config.toml
d_model = 128
n_head = 2
n_kv_head = 2
norm = "layernorm"
positions = "rope"
attn_scale = 0.125
init_std_o = 0.00902
init_std_down = 0.00451
lr_mult_down = 2.0
lr_head = 0.011
warmup_steps = 200
decay_fraction = 1.0
decay_shape = "linear"
doc_mask = false
Each number is 128 + 32 x the weight over its row's rms, rounded and kept within 0 to 255. Layers, rows and columns count from 0. Numbers have three digits each. The size before them is the row's rms in percent of the matrix's.

# up: layer 6 MLP up, 512x128, rms 0.128, rows 117-216, columns 64-127
# down: layer 6 MLP down (transposed), 512x128, rms 0.243, rows 117-216, columns 64-127
up117 098:140099103099150109114146137209155139139124168160153112142100114188147144111096140152152119129149165089149184130180149114158130071099111079147147113163053128175174097143124102128114129157069135
down117 097:104181107211155083177155103129142124140131103181087093087158144168128110120138135099123133112181116084118120116119162102134192123143130123133168140127156162052135168125151160132103096062096094
up118 095:158165154134127158104151105155113118164119152150181153134157122143144143078153149154125104116108128123136125186190146140173171101095053046154172162029124094084137157146133151039124106171131149
down118 075:118093166122143089130083126138142194171143098120115077123106130147115145160157086117103130132139190163084158102091142073191130116146135089101109141199076093159151179104131126154100138115076067
up119 111:121139108054097103122150137110196154099173128094170097170099131119095161153107111140167131070076172066126140190124093111134123107142100114128101125128130084117127128098132174069147187140183144
down119 090:173144121150126215109185125155113127162090118103125118191095152106130134141125195126126131117055132124121128143125134133150197140100098132137128154150135108099115137150148161138157112055115127
up120 104:088080175132146122152121112152124151171134157176093121087165189156179119054109075151153157197109120144154152171098133127149160124124112116162084154115206122154122114039091083135146081118104088
down120 116:139074134096166140079140180143149147126090123188158122151149125078189131159091141113110109138157126100118163165177137079142162136082150109156158098086110116147145147065158111165143077104143150
up121 100:127135102150092113149182156081132116170162135116096132133132124177115100030217166088198140132150125098121143150065138111092105088088126115132079124107148140104170158119191176177165129117187109
down121 093:118137154152156155094139110105194130061068149185111090114130120102107130100099101110079143115154115136137116086125087141130180077172171201064185128134136117172134072149113130085169160158076106
up122 103:086190123167138172122071118111190175083142127077118149196145190145180098100088131124120161175148122165098110071111167140132168107139116125155129144150129163075122069098156119130093067104091114
down122 100:154163123119151137123097166113095107105105187132111158075115105104094094116101082090160102146001127136067129089121063114114094140100111119185086140154144156159128123099132157169113167146185121
up123 095:101129167115067094121105111140134135110190147103081110116086108119146143157147127059156165152125163147106106132147165090153146106110132156132157153114155169121187143128155119187145116066110152
down123 095:141145104143132158120135138125087086182093128174184083127138142172110178077115186147166157119114080144110141158119105132070190133152159110152154143130132096101109115140196071055109118148094149
up124 096:141148106152146127087167140153154136119144131117172134096198155131171100136070174068176102061079152100207125166108099118116166116167135153159179185128076117111129117135121140108181130124113144
down124 091:128144154095109097099138123118175127086111091085101156115143161123126169092084100096099124150000185148115130101128152157149138118129090128114111110168142211134096140112120164180127172165157108
up125 096:171146115129229111133148132150105117105119178096083117155086146099150143139134142118134088095146163112138156113134095077107142165143099159092171136119131150126089094120091162161149145143147158
down125 101:135064135093000156106101104129140127147133149111153125182159124138119070117166141191102149174154141112175085125124169168170142084115134121161111137155155109153113107107194108100120141165129156
up126 101:081137174119095115110121151111141102072135135117105140160056152149125141169175138108207086069113113136145168104145151187068103163106057167120103139165148130103204101140165108157146181189118145
down126 098:093149111086134128073033140143183119126078154102154112157176119082126113095127122104137150140144150107208090166136163150116153155116085125154172191078132117174059148175162137145119103098131139
up127 100:128155122130098141158061112127088096149113115119119154103137156160181077081121153140186124125126091184120113108135134145140164141121162143130117137196168092112088119153194169140183148092105127
down127 100:103175166109140085075141093139085153127130092119104110123134122105115154116137118085133119151060157093117143136141114196103134083118202197149128122132094086166160083138123152148106151137134126
up128 105:172132134101129177107154138187107137107110103075090134033124195063138181167152117166146118088139126064109123092156126075142132157101097093090136141108146128135076090143132099140108066218136156
down128 117:075121088130155187098194100166112120134167161150143147198117183045124081139150102090133126133177128152148079109169125093141123066132111147145123106161095111131109124147160135157158096167107168
up129 098:137139152140075142123148179135143136095157167120171125081186156117156080180119105128124066131133160153155214130143140129135089176139102134115144176128152090184173113127114106158152131096125106
down129 116:121102127137141096146122132108109082223106158166115135151121149132123133125148101162138127087159136131137071180117078140133126097141179117156100129154100138094119147112146104100069127159123139
up130 094:119082101126148178102147173088144085078095150151132083119168130119061109147144181165154150099129132146084170136065154144104083136097109167178156109164060104129143110125197193114122138183156137
down130 072:168131124067127142128134117148127142154148156162103129087136139123114113157143043111090120179084113139194166127129168105198155151157147126065106087123124120150101119218117124072138148125085124
up131 113:129155090195181158121126128083126118116147098072100181151181110114146127104102167118139154133147134062128078116092177074133151079159140125146155163147177125098164148116147121159138109096095129
down131 114:147099204053136113133121118132138135117115100133196095136131117140135229181070108100176154113113147120179174154099102151126138102176107087107170096106157125128104118090115139099149141124181122
up132 101:170144135113079194170163133152172111092133151111125123126125109206109109104112118085117070148099198150136124096163141156138159152134131141126133131103121066088095108071088111073206143132126098
down132 106:117158175158138108104103116104053104138161193171148169143111132074145143132128128131128116129089146119074089159108115113165125132141144149188152052126135150118145167153067175163089106080176109
up133 107:109177132111158153103168193099157109112136125126132091053096072177139091151121142172145203168163140172098100130128142149127115079113107185121112140159117141125153160156157135102129206161139107
down133 105:139188124150093098082124116127131172131109166088105139166118142125119125177038166098124057164179199152112161094076090079118155080065126121088163101132116145127140188135150153171148161136209139
up134 091:122143103164095182123140159156179146126110144138156175132197088143108082101112155175080096086110110118149150104120145100080133122112115140121084061113111097103094104130120111149122076098121177
down134 082:114078161113162066131083091139088114204147172096117065136065128117155133150181124143176153175207157135082142150134105122132149104136163123144135159094137177127164149112146138117122151165197132
up135 101:093092094091148108178107160060153116112180161161120104141104168152142113200133150128147119138127133117091156056187133141074155154174144154130123106121033189171140086041082163133128087111140124
down135 100:145158123116112132148112061131106104132120133147155160098145110124113115109137063135135118113139094141148120209093105121149100121095126118094104178115226095133133107202145125101101151098155176
up136 100:094128089101103103096161121155163138159182130142129089171115102127151092127143122135173132112117090151134143158184145063128113131083165117093155178118120137100139135106133084136167083137139082
down136 103:087125115089198151097109101159123180153140106164114120171110174099116181105067148071174067093149145132138098157111165183103149150147128147134136164135108133087078067162094104154045150134142164
up137 101:106154138116151140183082171155138101077116124188085139098172056168099144116091147173119084087148153133067169113153140072157104135092125112176166144126113117121097122099092144190111183149165141
down137 099:134143107137147136110170058155054112088151131108145149159200155110068120101059168096141158129083154120093128180166099157129109156115111184175143105083119134133099137100122080138162160155116114
up138 094:155135132129174209147107175072154112130130132118125124148126122119060091103143079134154130113097079101078124093121116161090158098101111117130168101081175104169177122125223157066117183132073142
down138 075:142147107070086079132162098200094122103121138151137116136172108174171126145162157090091115175122134150165184142158154103172178139171102121193142206190091095046128147162097104130163111088094152
up139 112:113072134096172181111149072204127114143195139090109133125132142130082083194117168083171113140172163088075127113148124143102131147132143134176148150112058124141115144156083148132108135127114134
down139 115:111157109132096178044115074178120138176109140102193085163095126089146059105080091206142154117180115156145098129107172143099060164169105109135136145136110138107085099125153131170113131125132125
up140 084:119106124146068101150109170145163079099142089151176135110098157121123176125127168144160120144118090190137072217098151128111122103074082106070186130124116130108090075107116133152109114140074096
down140 091:186131150143130138116147156114131160153141139123187086124152110149184077100105087116132136109134185101143182079084197131102141128158166071101126061153105103087151115113156110119149089135099163
up141 093:136113088088145155138138130126181138135162077144143181100166146130103097100167164158158174130143097142133103143191148125127051059127061165061154152085105148151112126172156151099122159054154143
down141 088:120085078138124125112165142157091098101126092163125093151139113136177144103156134144074137156090109162118104107109149099125134173127138147143155180110130099130121086079178181117069136117113135
up142 104:143106098091148134146145092117126156095144127159211119127116165107115125132087153114168131114152111151122102093110131155175171176075143126109158123124113111165111070130167075097157163113117122
down142 108:086113136067123138086109094196174061119173136095130110157080075141116130150184137130115129145101100158189063145078104106154171160156134109131197113119133114118158169156171118138124121178111143
up143 104:117141145107116118131165187051136158090107067130138152113154152133160110036134127103159070194143126143119166074172115114045124139101095106114124143106111156137093178187160150094106123174144201
down143 099:119115129086100083090143125151167163148150151090110143140144106097124152126140135089161154134164124196117121136116118045184072083126107123092090129133046084125206142121086119103141143068126152
up144 101:109122118100126186148103089070121168152172172080130040113148145175082093132114054081171129108132154120172117138180096110107144152183082139103211125140142162125134108156117149124118098121110078
down144 091:098098115122158145162130116175141089116212109128099132140137138147114153139148120140142129127219209143122139120069108104163153132095122092141103116182109140169111131118162110193094175111128115
up145 087:127122121162179090170128153116125108099194175163160096134078104109137159158105096138147137125108102097203129149054072135139107086124120157192097086130127125109070068090141154097120170103130120
down145 084:146141106101138152106097101170118117144128139147187138154115111129148109128057200105113132139147141193109143075124168095137149113123115172107144114152082103165186157103174131158136098174116128
up146 114:110163139133121103127144132082250135091153106186117097109180161177113143100081164120162176112092157086129152187073145108114135109156118131117130135146098097080063127143134177105166174099127159
down146 103:117171172137157142064156138090170146131086124105092089148117122094095162155105177110148116091054144120151147181155114108122188111127151145088066174071113096161138131138144162154160175093125136
up147 104:126127182115136157168089167042058038081121118138127151141122109152138085146143076122131083139103117133129144110111159129153159173113117154104115082140082106103121147155185106146153155144107175
down147 112:149156139144094157105142055156105143079163132146119164138143174129151122112186086145105144083174122128179155149159121120089111122116104137066107108101212086140121137129133071147094181099108136
up148 102:104082180174087149112155087109112170155124096109148086194047076135118154160109132084165097110092133169067092155164111202073151079172149137139153154099087137149090132097103057123144181129128134
down148 114:138176110130133095116095099149114076116109135126171079122132076154106152132108122169115132129168114109159153158127114144124116096188078124078140139108175162160090123135157184106073141152163109
up149 096:033130126181160126077102110102129139109116149084161128119144162125101068159109146091115086181130132143159108126107142155092105142135094117154206086111141110119130133098111138052175112159143154
down149 087:116133184164151134143162137182080067129094133146110176124161085126170052179091152104169109144108115111080121104158144120131110125168139168099165109121140190110117140120127208164143157131171066
up150 093:111049114135175148183111100123162146149194197085146168096070196095119090122142099157143119161140157096117123098133085127102140188142156154138136121157171097171094143117163078146115137169118106
down150 101:110126156143179119088136149116135154126099152218125111136124162183103087128134120183137168079179108086146139120072171130126041162149082141068090185102104087111111120135120136159102118130200148
up151 089:078112117158168118087200158153115153132171170131127169076131119154099104139138124131165105152064171108082105101122081175061123152199125084115160162063131110143171142130128122076123097082070130
down151 078:120161113119160145096061103103118138158094147175125142093186173070126160143073141111108161114159144173143118159135224124127123078083130186164097137095141114106092115135112091118107127084158122
up152 098:161092077165111144153109144105070198109151140076114111106085148007167116131121129121161068111118148077118216118129151120059125138120162090110161127134085084130143100116195116101165173074163117
down152 094:094074094093097082105164148100144099114173135193168123151140144119142100094161103087070091201178137114088156117132167115127157117150081145135155097208114120112118153107150089134105126124161132
up153 094:119120155113131083076145136160136175147115149134126116149103133056127112102151125072169144128135095108109122160155088131170110174131096120131174141106105118136140110119169096107118111104116146
down153 089:126110139106191089082153090113101109138109135060062190124149172163122103125118116086124069129170127175103180159175160097124145120094114102152241097043116133146159121089158145168097146116199102
up154 100:123135163145083138168100145139174130120134092113110164110148090116161157101107099127149117158153126088075094098075149115090179157198128131138146088132138145146157087079171092151168113194103084
down154 097:145145126073086132068145131151164150126166148120164050194152119125152206121169139155161135147106132149131096121120102095104157173115087150081111152164132177095085095143169192149095141103126148
up155 096:118109144143124133175130164126117167108075114131164095135111130191110109090120118042180120074152145094158114147058129173143092166143123175143148135149084158082089163114127118120072216144084088
down155 102:131104099180165163113111108110129135084153195114139094111130124172122150097115160137140078131125115155122077131129121141053194107085112134185103124101115147173129167213115111122085064095206134
up156 110:201102035047172102180126115123087164111145158148145112081142133147117139089150129140160167118188155131188091140101122140124098090123164113142133154107064134117039074136146170134164133179182148
down156 117:085103134140158124113128107155131073126199131125113087067140138120076122097115155148158163172081157136123119168130090131136155102089134148150149074129142138123232145150109116116169048137143135
up157 096:111109110138107138126112113126131127102156153155115068143142050127164113122126166124190185097114152149104182061147096149105079089116169103181154136073088143047110148169172144106124191098063105
down157 083:164077139055062093182133126096158161153134056148182142142122150121172122158151093144080101164152202187046150126093140105162161131148102122096118090130130111141148101149109070120098115181174107
up158 083:122103179079070130120130188120193179151088117128121106108107092142100189136175157140145107176096146150188120124111107112141137156131112116094144170123099075172110066144081156114125166176094200
down158 098:134164120165116144095111132138064125131106161151194140124114129115178133180109060077141119094084150135080177163115150164109061072079133174129135133106167079140124127098163083127096130104129109
up159 115:073100146111106134157193097116136114107206173143144092061142171176134150132105084196135106077140166135160108148109093135119141193115128094147138130156119128160085136124082133107133143183127123
down159 139:105203115127103099144173055157087089097169138142089172128179183137125131131097097172145059121102125089127119104158147159093120108092160132106186198095121127176180107095139075141178123152131147
up160 103:142152099102163178088091142095090145118134140130153151131118156157095139143087162133187171124147125127113201162071126148164160092156098168105123132098114200079107069119120114160193131165085130
down160 101:132158053155114102108186083114106132105119123117131107152147123169131129079146197090150107079144103191135188092112100068148112131133160087162152076168094079112134116174122140151138111144170133
up161 093:116163115133126099116037202184103122128122163152132121134111144118118175105118089149129059164141179081130176086113160142097079065121121140169156165170146101100116133162176193077100144136108118
down161 096:120154130133133139113182117172151158100169100148094084116154160089145094114085191124122072046154137153157103080178145115055173213156158128145125074106100094113121132121130135052158145126097142
up162 100:113131086097096141133126121085151155108164128115158053177111118149167117112117133116187092129132164074142168145143129169091160093122104135101108147091125094113145087207067165061137114160137124
down162 100:100125114110173154130150061151090123132124148099099159134102123109121119124087164126114169124107129145147100105198108132192165131151112117152180073095097192161129166124107131145152132189171188
up163 096:144171114101138161141145152101148176130063183175159117130096172141125104138134072173120203140134159071077114166122150081159074107157086116112118127121155131092111163114105172155195127102113052
down163 103:156152168119161091108140093160116121191165135083127097146156177096084128158089122111107138121128104136178139070141142084107115199108146117111144138137062108124133113122156111110175100123141104
up164 086:129087191121128074102135138160150105080189147172096111077165101123110103103206055168095184109159121154161110175132099159098125163136093170057122162154109057110068134146180146135070160118102109
down164 074:109160068086136157152111135102106164151116134100133138150170159175114136129016180074181077145126110112121116104116127102162140092156111118150146083109124139179147108121111135151191110155176124
up165 106:166154108134188148131182129115120180109164119210161146091140104101164169122140107071139122109130137113101104149120112056070132119102100142074168148066122210166104087094111124134136127145158142
down165 110:080117084076137131145143072193167095191098134104130131077146143139149114186091183089147115112075128175102158120133148135049150104101157160193098121101109119098195141141110074166137090178132113
up166 092:143147154113141095086122116173194112118098112135141039096146069169089136069102107137113124087163164105105105056112155129058170151114110095152139178160087176145125109126129129145172112104185113
down166 094:158132128179118138122140154100145114143138137148142154088155150122143135157056137127093129088116096128136126144148135033187144188065116179102081115123081075091120120173162078082120133158109190
up167 113:124175108134118142104098138135132150129105165141133113049106133178190156170158091114097071128139133143112157157111137104098109091121097189121184129159118137109079091176150124138126109125105157
down167 124:147176187159126064064083149134154116117115182081086142129107159097147116112177090152134105159185119123092112085158159137081143143172113077066108140091055155112060165131139157110139136094162139
up168 094:061014081091135073110179139235051124154128125088157136142135085150141151170166139149161109136124150129128095127146136164103089111124185117160144107112105176079114092162099110095133126109156132
down168 105:119140120125111153142149142155088150177130100157160140158168110137159124062099083182121082130161148143195093124130104160097068151148116105071145121113063101113111103139101148119170175196145164
up169 096:119098179138101125125117106155091184063121124104093149107125135103141096113160096156145101133142181086125130172124094117140185191125071135168105139138114117155092147097131140168182163109144093
down169 086:105115075150096161183108147087125077166134070157149166151074089169118083114149188076106141132093113104114068119099157155196073070085174109107164116131146103115127123147128077131091127167116182
up170 111:172167105173183161130192102095095107121138090127154119113143195169106088088128112123147101103115112131095112119105116101129149099149108147075109076100145129193104130184119155095135144120135093
down170 116:124117178105142122157134124160217138163111170148094128157115047069142146165191165128149145110064146106099122112112153121169110138145113133176173109144139117105173107085166085148129159142153136
up171 107:153092202064140120103151091139166134120147125137119116121106173150148156098148127080137157078103132109149108159122112100112089114150138093147164122111203154132094137115095165151116134143073148
down171 118:122121076097136167143175102120109120128129108124103115165132167090146106146145083074129224079133107207185128184113116099149100138129184095179131126125151155112116059125155136141129143139110158
up172 098:123080108151160117148168112076144126167117117139123114058183095172114089101083131120170126141147167102120098186113162097128126117140120137055108070175147115079094073119154125136111127137135120
down172 105:112213124125069117138168173120102130182136084131154089107129154156110194140125137124120102110131147095100129071160127105111122196051081100115069085111171086091120148085132121152146151147165146
up173 099:147137085135083136121081112089106120121140104108178161100110123178123084103075140081170097154123154075160102137078118090172143158090125053158185132123140145106089119173054125145148177139137174
down173 102:139185154135169159083156156172115115119120123128128142097167151077019067132175126154085133123095146134101109119153148175123092116167127099130114060142125100114124116046109129135149092140139128
up174 115:133113115143164158122115164121121141106168139143176129162088142143144158097117136154116135110091137133143176125148147125151154118114068125121160160081114143127145065174172084057113091132122177
down174 125:151135107095102124139166147166144120218125147114140126124138149173157211125139120090121078109221128117097157146136178098168094075109127125097117119105074129163152126111121101151084177082140156
up175 091:125140123118144131132134153147194155140111174101162091158185097144127115123146168177095092147156087068083123107073149146061142142092097123068078130152067109154130121138094123137114134195170108
down175 078:142075113138119124172143110122130139117156116176081128129149061128167135130174117115098100147199057141203126083153130084173116111146060130129167098076168112154103110153155124048128159125098133
up176 101:100135121092087148159174171069065191156173106152180104109129119182118156120144112120125056122100145134107171113153076150174110129135129147170143134114076129100100151124095121121168166139145157
down176 096:118171131171126112163106153171098128104097131150159088133200127074071140191116127151150184124089148068149163163098121138083165147117117091144120178119173172177120157124178110138085133156107082
up177 129:114064143161110127125158147101111092099140139117205048098058189106141111072123102113121145128137094101115095139161100133130128150132139109135195118107126097102110105176183155113166087192208172
down177 141:100158111101100124148167120134088057172167103057197115114139183121143183173106075121148141114092071155133153115135114191146175134144094099170150118077103121098103097196144147109082084136160163
up178 163:125212096136131132122129190136167107133148123131163120130161161174109134162059214117187167088081039092175138166119125076100136150131096129147148157116102096145105107137113157092178127157106117
down178 115:116155157160161154084110117122148111118115102067109093134184132111103162159051190070171128088001130148145146182137103109101156134135150182127082189176108122104124150123144094121108153133162108
up179 098:117106087136154118084092121134159131098119096152131148161134096139139153160077173092116117112193143118190134141119143101185186209120097101138107150102165099204163110136086139142124114152113117
down179 089:131134116124141136129124102169169177103146093151142099165113149073141029134235046114145119164151096104115108125179139140079118137154084120189101068089146149089153152135132122154110112066114164
up180 105:144155148107088087132166165179089137103150135158109169095101127114190114195080131148159168068129146119130079106114122134127121090084107169180112113138190129092171128121184081163134082097043175
down180 104:149064117138130118133091124069131123085068139136154148146146192164166108161098107115081134147158202102103069054110161178144135113125085160163118153126119121182151125172122091193076176165131098
up181 102:088132126140088133107136123127108103127143144186102199125116140121156070178157117148143147109144166111144112178098194071145105125148133102102163152118183115100121132087164132149111112161130119
down181 091:102091134109166143124114057082058143146108145142165092092142171150116124226126192132103105194202169064183173151114166102154134107143147135086152097115103138136122111145123115099176119159149127
up182 095:148149116074139071131157128141126149165109114137130116146131126179140041145117120086165132136160156151140166091110140146074114121128098113168164144111135114136154138113074140191093167211162131
down182 099:114138125112108111107152143149133102092194167108111123157114106119126113130134141197211088154070181101071103136159122115115140175092142121124081089148150093153122146100162082138112109122188122
up183 107:123127164119151071131122135145072169146078152086139136091130226154165160066108117148130112170141122102145134055111115101180124159129170104142120120125120107115182112043130140090170112112112126
down183 120:131168124117212095172110163113097157156095163158153110146137113164101069097155128174161132150135053115100132111203145127111152162132132146118131152135112092171162138128106120137120135170108202
up184 104:141160113049133123158169126118127173116077137186134113055200101150128111096099117108132145181117146152161145171095127104142092048122092144153137124176134130122080101128122127111092117191165114
down184 112:098103189125136105115092088115212155189129165169141118117114145145112080134126102113148102148183117077154132087155125132076076140136169116127130095141124120117174196103143178153159124090134107
up185 105:101120075185114122154205160083143202139131094130156102129103155162156156113162102153085192074123136131073123176146161139135088099153148131157149140134131113116101160189138105148125061131124106
down185 119:110131188150149120124058126133101131145118037099157150132153088140212141138068114172061138087183130082178128116159158206061179136131125161121163170147096140102117086121118098152066173100114112
up186 102:078119128071202070074098124098125148119176102140096115157084157221119103154197099145071125171107073147080102112147127115114143078146199150111103121092118120103139106117165114128172115163153173
down186 073:168096094074073128170190104118085101083162174142121172163139114191160158138169105097109125130176148127106139118139164087126136113097117130132137078126159135132140158115114103121161102106094102
up187 119:205154107135144125105165123098074120179113130164157151203143151154122091151082115071154166170141116114121088113143196030159100126150062124081140125095095149164149102146103146151103139081118131
down187 131:192147178121117159124193137130139128108114098089181149153120126104085136172140125095136105147144175121117091139156176100132136128096065139061142063108123107147160031148117092107158152080140141
up188 104:126079120048109094171101104133108169139171061131149126093128112163166075117144110174150142117139141160126096154111090154199164151123175147128107177098117175139157086070117064144151126162147158
down188 114:137160160074125128180097120099129158163151093154148140086103103113120148151061169090164123151161090093049156130132158098113120178133134087117102154215048235155142149168162149116129143129115124
up189 100:157118148145123142095155109084130228111187104079082090147143120169148107101168214099131146164202124132099133091129131110202169159112150116131158127136133129141128118148194129128100132182161118
down189 111:176074114119072151143117108152151138077073118167162113159156119158166102110129186121079135128150163196142145141121133142106119131091196112184181061126148139097066118086181107115141141104043095
up190 102:040104114113166112065079136071087121115162150153152101115155140146106140165149095214126124172168131107134101116138168140178186124143105121134138169119086192097120070107162099123097093097136170
down190 114:126035177142119119134099115089121146167130148169179116114182100095162099156153128169121171121071072159135157105066073120123173114046125137117148156076145075135104107120117132112141108080144148
up191 100:120147138172137142140126112115166149101152125094099137102156156157151161132124102108121149083113150121176075111088093116133109149116167099073161200118105163137141153137114115026190130109089080
down191 090:125180108127150120180138108114059149160102115137127118114113132203098162140117149101186084185064106057134152158137191131116151149092103062162116080110150141107173122094148162149105094115161126
up192 094:117191146172187110098160149071112140116066098177117136149164194096135112046036133155117162120104179139198151158188088168098109115158136124131153119086132103105067156172143119142151113184117143
down192 101:163069184059147139178130065179114122090149159150128088161180155096082129167073118156154069110123198129135137122071160130141143118113157075128133087145121145114196117156108183125099177138137116
up193 093:164105139159093147152116114087125053157147086126107179140115152150164135171164114131157138152176111121129124218066110082133083121099092178094110176110167079108148092125107215113081130081154132
down193 097:132111149160101135158108146175147163134164165120124137128178160169136126134073069110137152169144100173184100128074115158085117129146076084148167176116148089074150083100122130092124148084143119
up194 092:135175117120193131172103151126147130118075122096111130122110138195083148124146133088141125042172136129096125096125153149138152105108099101149131143165142187112122151115117138117129142141090075
down194 096:158168180136108117155170137093158109094148111075145145145147128145082107109096128129098160093034193140141147171157114128145141114144138142054093131157101084109118101140135126163117138152086141
up195 101:104064099186100067128153180142149171127146120134107104131105156104122111137107107139181093119165119134130109169113082069144230094125109168141129141080173132120140104075139046137109159199089136
down195 114:112185121053116134133131079097115179135174022110068129096122138125096130183182088130133142159185205119086121176156106169139133126141124136127132165136143174112162104116115144054093104071121109
up196 096:110150158150098177121123181135103119142101161156126172106134038166123149164176168113163181103093103127177088140091129105127094097087132139087128127117102095099136113184119111111171128091144179
down196 086:093116076131116140130126157112140173173191123143109118053108130126056193100109130174054097112149189123106105128199183109159145096158128140102109156149114181150117161126179128107084112067091130
up197 096:132128157152125155057127169143120080149115096129080117101176092154085078138112133162108137092116105149093180148147127128169067141082103139179140096078180132183050115138146191125138134097074170
down197 069:139075117114069112111134175070171155059107117126096142117090141156175172133154130123109134161144052176119128117154119055152087131120109179078126094133138095182148175098148101128129115185096158
up198 096:078104133145136110112174116150108149071113066108151121156203125062102102184133126136158119120142130121075132118142146129086172145101138158142164094146114109158070113073108114142130080195135156
down198 096:119091107123150097197093089082157138132125195128096157152086191108118191120146150114096101129145132106123149172142068118151105061117090156117127150098107192137145136208125179156111138049087115
up199 090:087151175148154157151177106101115118139159145174151098102122163140156122154085133101095103077076120125121171110170111170129053177228130106143135105100152167106096096092162150138133139172109163
down199 090:146143120090150078159109138156163094146153162041138069132133102158130149110148192176158108140112124133169077172107144105191103086087147156125083163119149092121182140132150147149084126109206147
up200 094:130139084188104159133138135064149150118099147120155128155110128116105049107119105065103118123045155092132081176172105157158092111083128145167186073075121144146087121138126120165095135203141157
down200 095:115125156109124116127137141122127131151157107156141131083143113114118177146142150172133124127089161139086106125072141133091152101118165164104101115163163045099105137147117113155176123123110084
up201 092:128111082141106099098156154173146089180146165145101099073171133154093092130088121135110187112124172083069107085108137129136102129149138114128127182107106078108157142145096164177158103141152161
down201 105:129092191111108112148129067182064120121195123149209122097117088138118167130174100185127136135161125164104190115139121155166145168157096112125066109118173141125085083142167133124129118109109140
up202 097:089159128154070127076118099061112114113078137112198156084180102138073074060123180123167121159120122101142063087142138154138088127152143113081168090154128071144136131088147150180123119147147188
down202 085:089126149170111139172143112111136135159106091091099145158096134136109134182110124157128129110117132145083128110164134097137159184078094109170106175082117118090134125112139149066119073135135104
up203 098:189159100081185120122139125160157106163104163110156173110160116195105102146145083154131058084122154107126150148086130127104127082169086181099166149120161119098107141170203113095129172207118124
down203 075:097095099114082135135135107088108176111152107179103106117157035128132129149164105132147093155152050104130119051166089112213172181139162119118141091079138151153160127135099157115096098128140175
up204 100:120111115197109121057177158128154151150161141143133111113175170137108158117161153085142084051124138160153064136097161153149135116146127136164122144079113150133127157155091132035138110114089113
down204 093:091077098115094096147107155171074136101146135165118071203065115203085138130154088156189152147106101053137129175116115130134139179109117117156183102157150123107148107102184136138144146100114131
up205 105:147125128124151170115153111146163129174112159113133104149106145099133115099112123137145161122169100127159145162105088133137146119118093116156117159174188074100069106103140127041121114164174188
down205 100:138148143130140105143142129114181122105144158098132142103087128079141189136138150147162117109134132100136134164169126168089160121155115105176032125140117113085106159197124130192143140151163076
up206 092:152115180139125105144045143104157114095149141138115104135077188133150149168193088124158154115151166126140125117124099101111106107180081089143207132163139153099134122142153159126148111118156166
down206 088:075141167105186133125141135092170146113144122121109106050126121135121137162159119118068157116151138185193094117141174100137112097136146154076136112172138085129147119161117081104125135117085130
up207 089:129141104151147106115116150109137084147075149135170104152086105121163168106164192185110104118132124113150141121054103132156100111138125112098172104133157163141102096193111149143123177166114069
down207 087:122086129151136118069079152093128141164131113119143146150130134124113166126108120081170147147180187129120134094101163106141153119135170064113153147205112187088109114081144126126096142131162098
up208 095:086131122092116127212096119162156173139119115118158053137116113122166095152144115105114143062097129088103145141123097153143168132171122114111138118186169076137111095171098117079124156183062163
down208 096:080127132106117130127075161136143098172138134130105125124090078107065124130150151211150130158117162148084138156144139117162082104106071115097097085173119145108127157104131144194115128119156089
up209 098:111157106102106082150156174155152178067118072133152129092138114127136145172109111201145103072156128105104151123184104135128079071097175087066157144164108124209145135134104113139152115170151126
down209 110:144119142122130168169101222154106096145184145097157168083078062138110143145136105101117145128124100151158141090113136113076118030208115152126142132149153061096098124144134124165100137138146184
up210 109:119154137135049106132125141144127149175155156121160131136182141146205094135112145150127104144151166117065082102132170162145149169130119186079162082106130127066163098170074144100120137140128149
down210 114:144108162097116119156146087107158126121102129094144095130156123121145103152140146079177126145119185114139173083120172113121149204187107114147150051094158100101139122141121124099193119138134066
up211 099:143138132136151099116153169176116199071143141105138120137080122128135192139188175193167149056210129145142077134097163152149107085119053136138112155151153134097076099146162172165066095139180141
down211 100:118124129103126136119153135114125147168174163124120108111102139131124125127214140113185086182087056070123117151153123145141146204087106141129146041133137115108162120083106120105157164173104079
up212 104:102117138100124104128112068124198087118114121132129163123091142124126165174113150127184109122151158102107139146171122164117151108104173167119143140128083137199141080086115139137138099087098103
down212 118:176110130168134095157153097153071097109084110171195171173108163109150168143078174125135129116143113193156141129078191119125141099118151087122111040094124189110116103153108162075081119128119167
up213 097:084185148177105130107098153133163099185145102137083106136137107157160103026115132102168106201130143126119148130137106173184203118161095144131136155216126113144150116125116127107164176132149129
down213 088:122149114088118113150092052160156124117148128165183144101120107105062117144145126149152073100017121143141148135103128151089109089114132114122118100102136115177123137131111117150168123153133100
up214 101:156112123111145178102128097118144124104128160142154125107185105142107121128133206158130038127122152127121099143098094078153117163123122098113197120101166139127139091126080135145119138117099131
down214 117:119079104098127140119159153114118164182184104143155121173081205087134135128091091167162171114118103178108130187070089100127107083118159153195112090127154091111149161103175072129124131133107159
up215 104:141114140072097121113141125129096125089116151122140205125174133135092134132103130111142154161133168102155099149052117169174167170126085053108147159106108104127135147133077154070119177141148096
down215 094:060106143109156091107164156087137157106084114196071114120096125097074131133092170112113104141083173078153063087130137115138133203190183151078152104144126151147158177085087095131123099147137115
up216 087:111101157147107149158117109178109156182114154057119114129090171127145120153074114192148131121153055072108104133110125150119126152113158177106159149113121141069115128076140032150127126092080139
down216 073:111100155117086104190148097089160091108152166174158156160135111103092103142172109080091121143095108140131117076138143104165177137245159162155083097114154148100160144101143163128134090120085151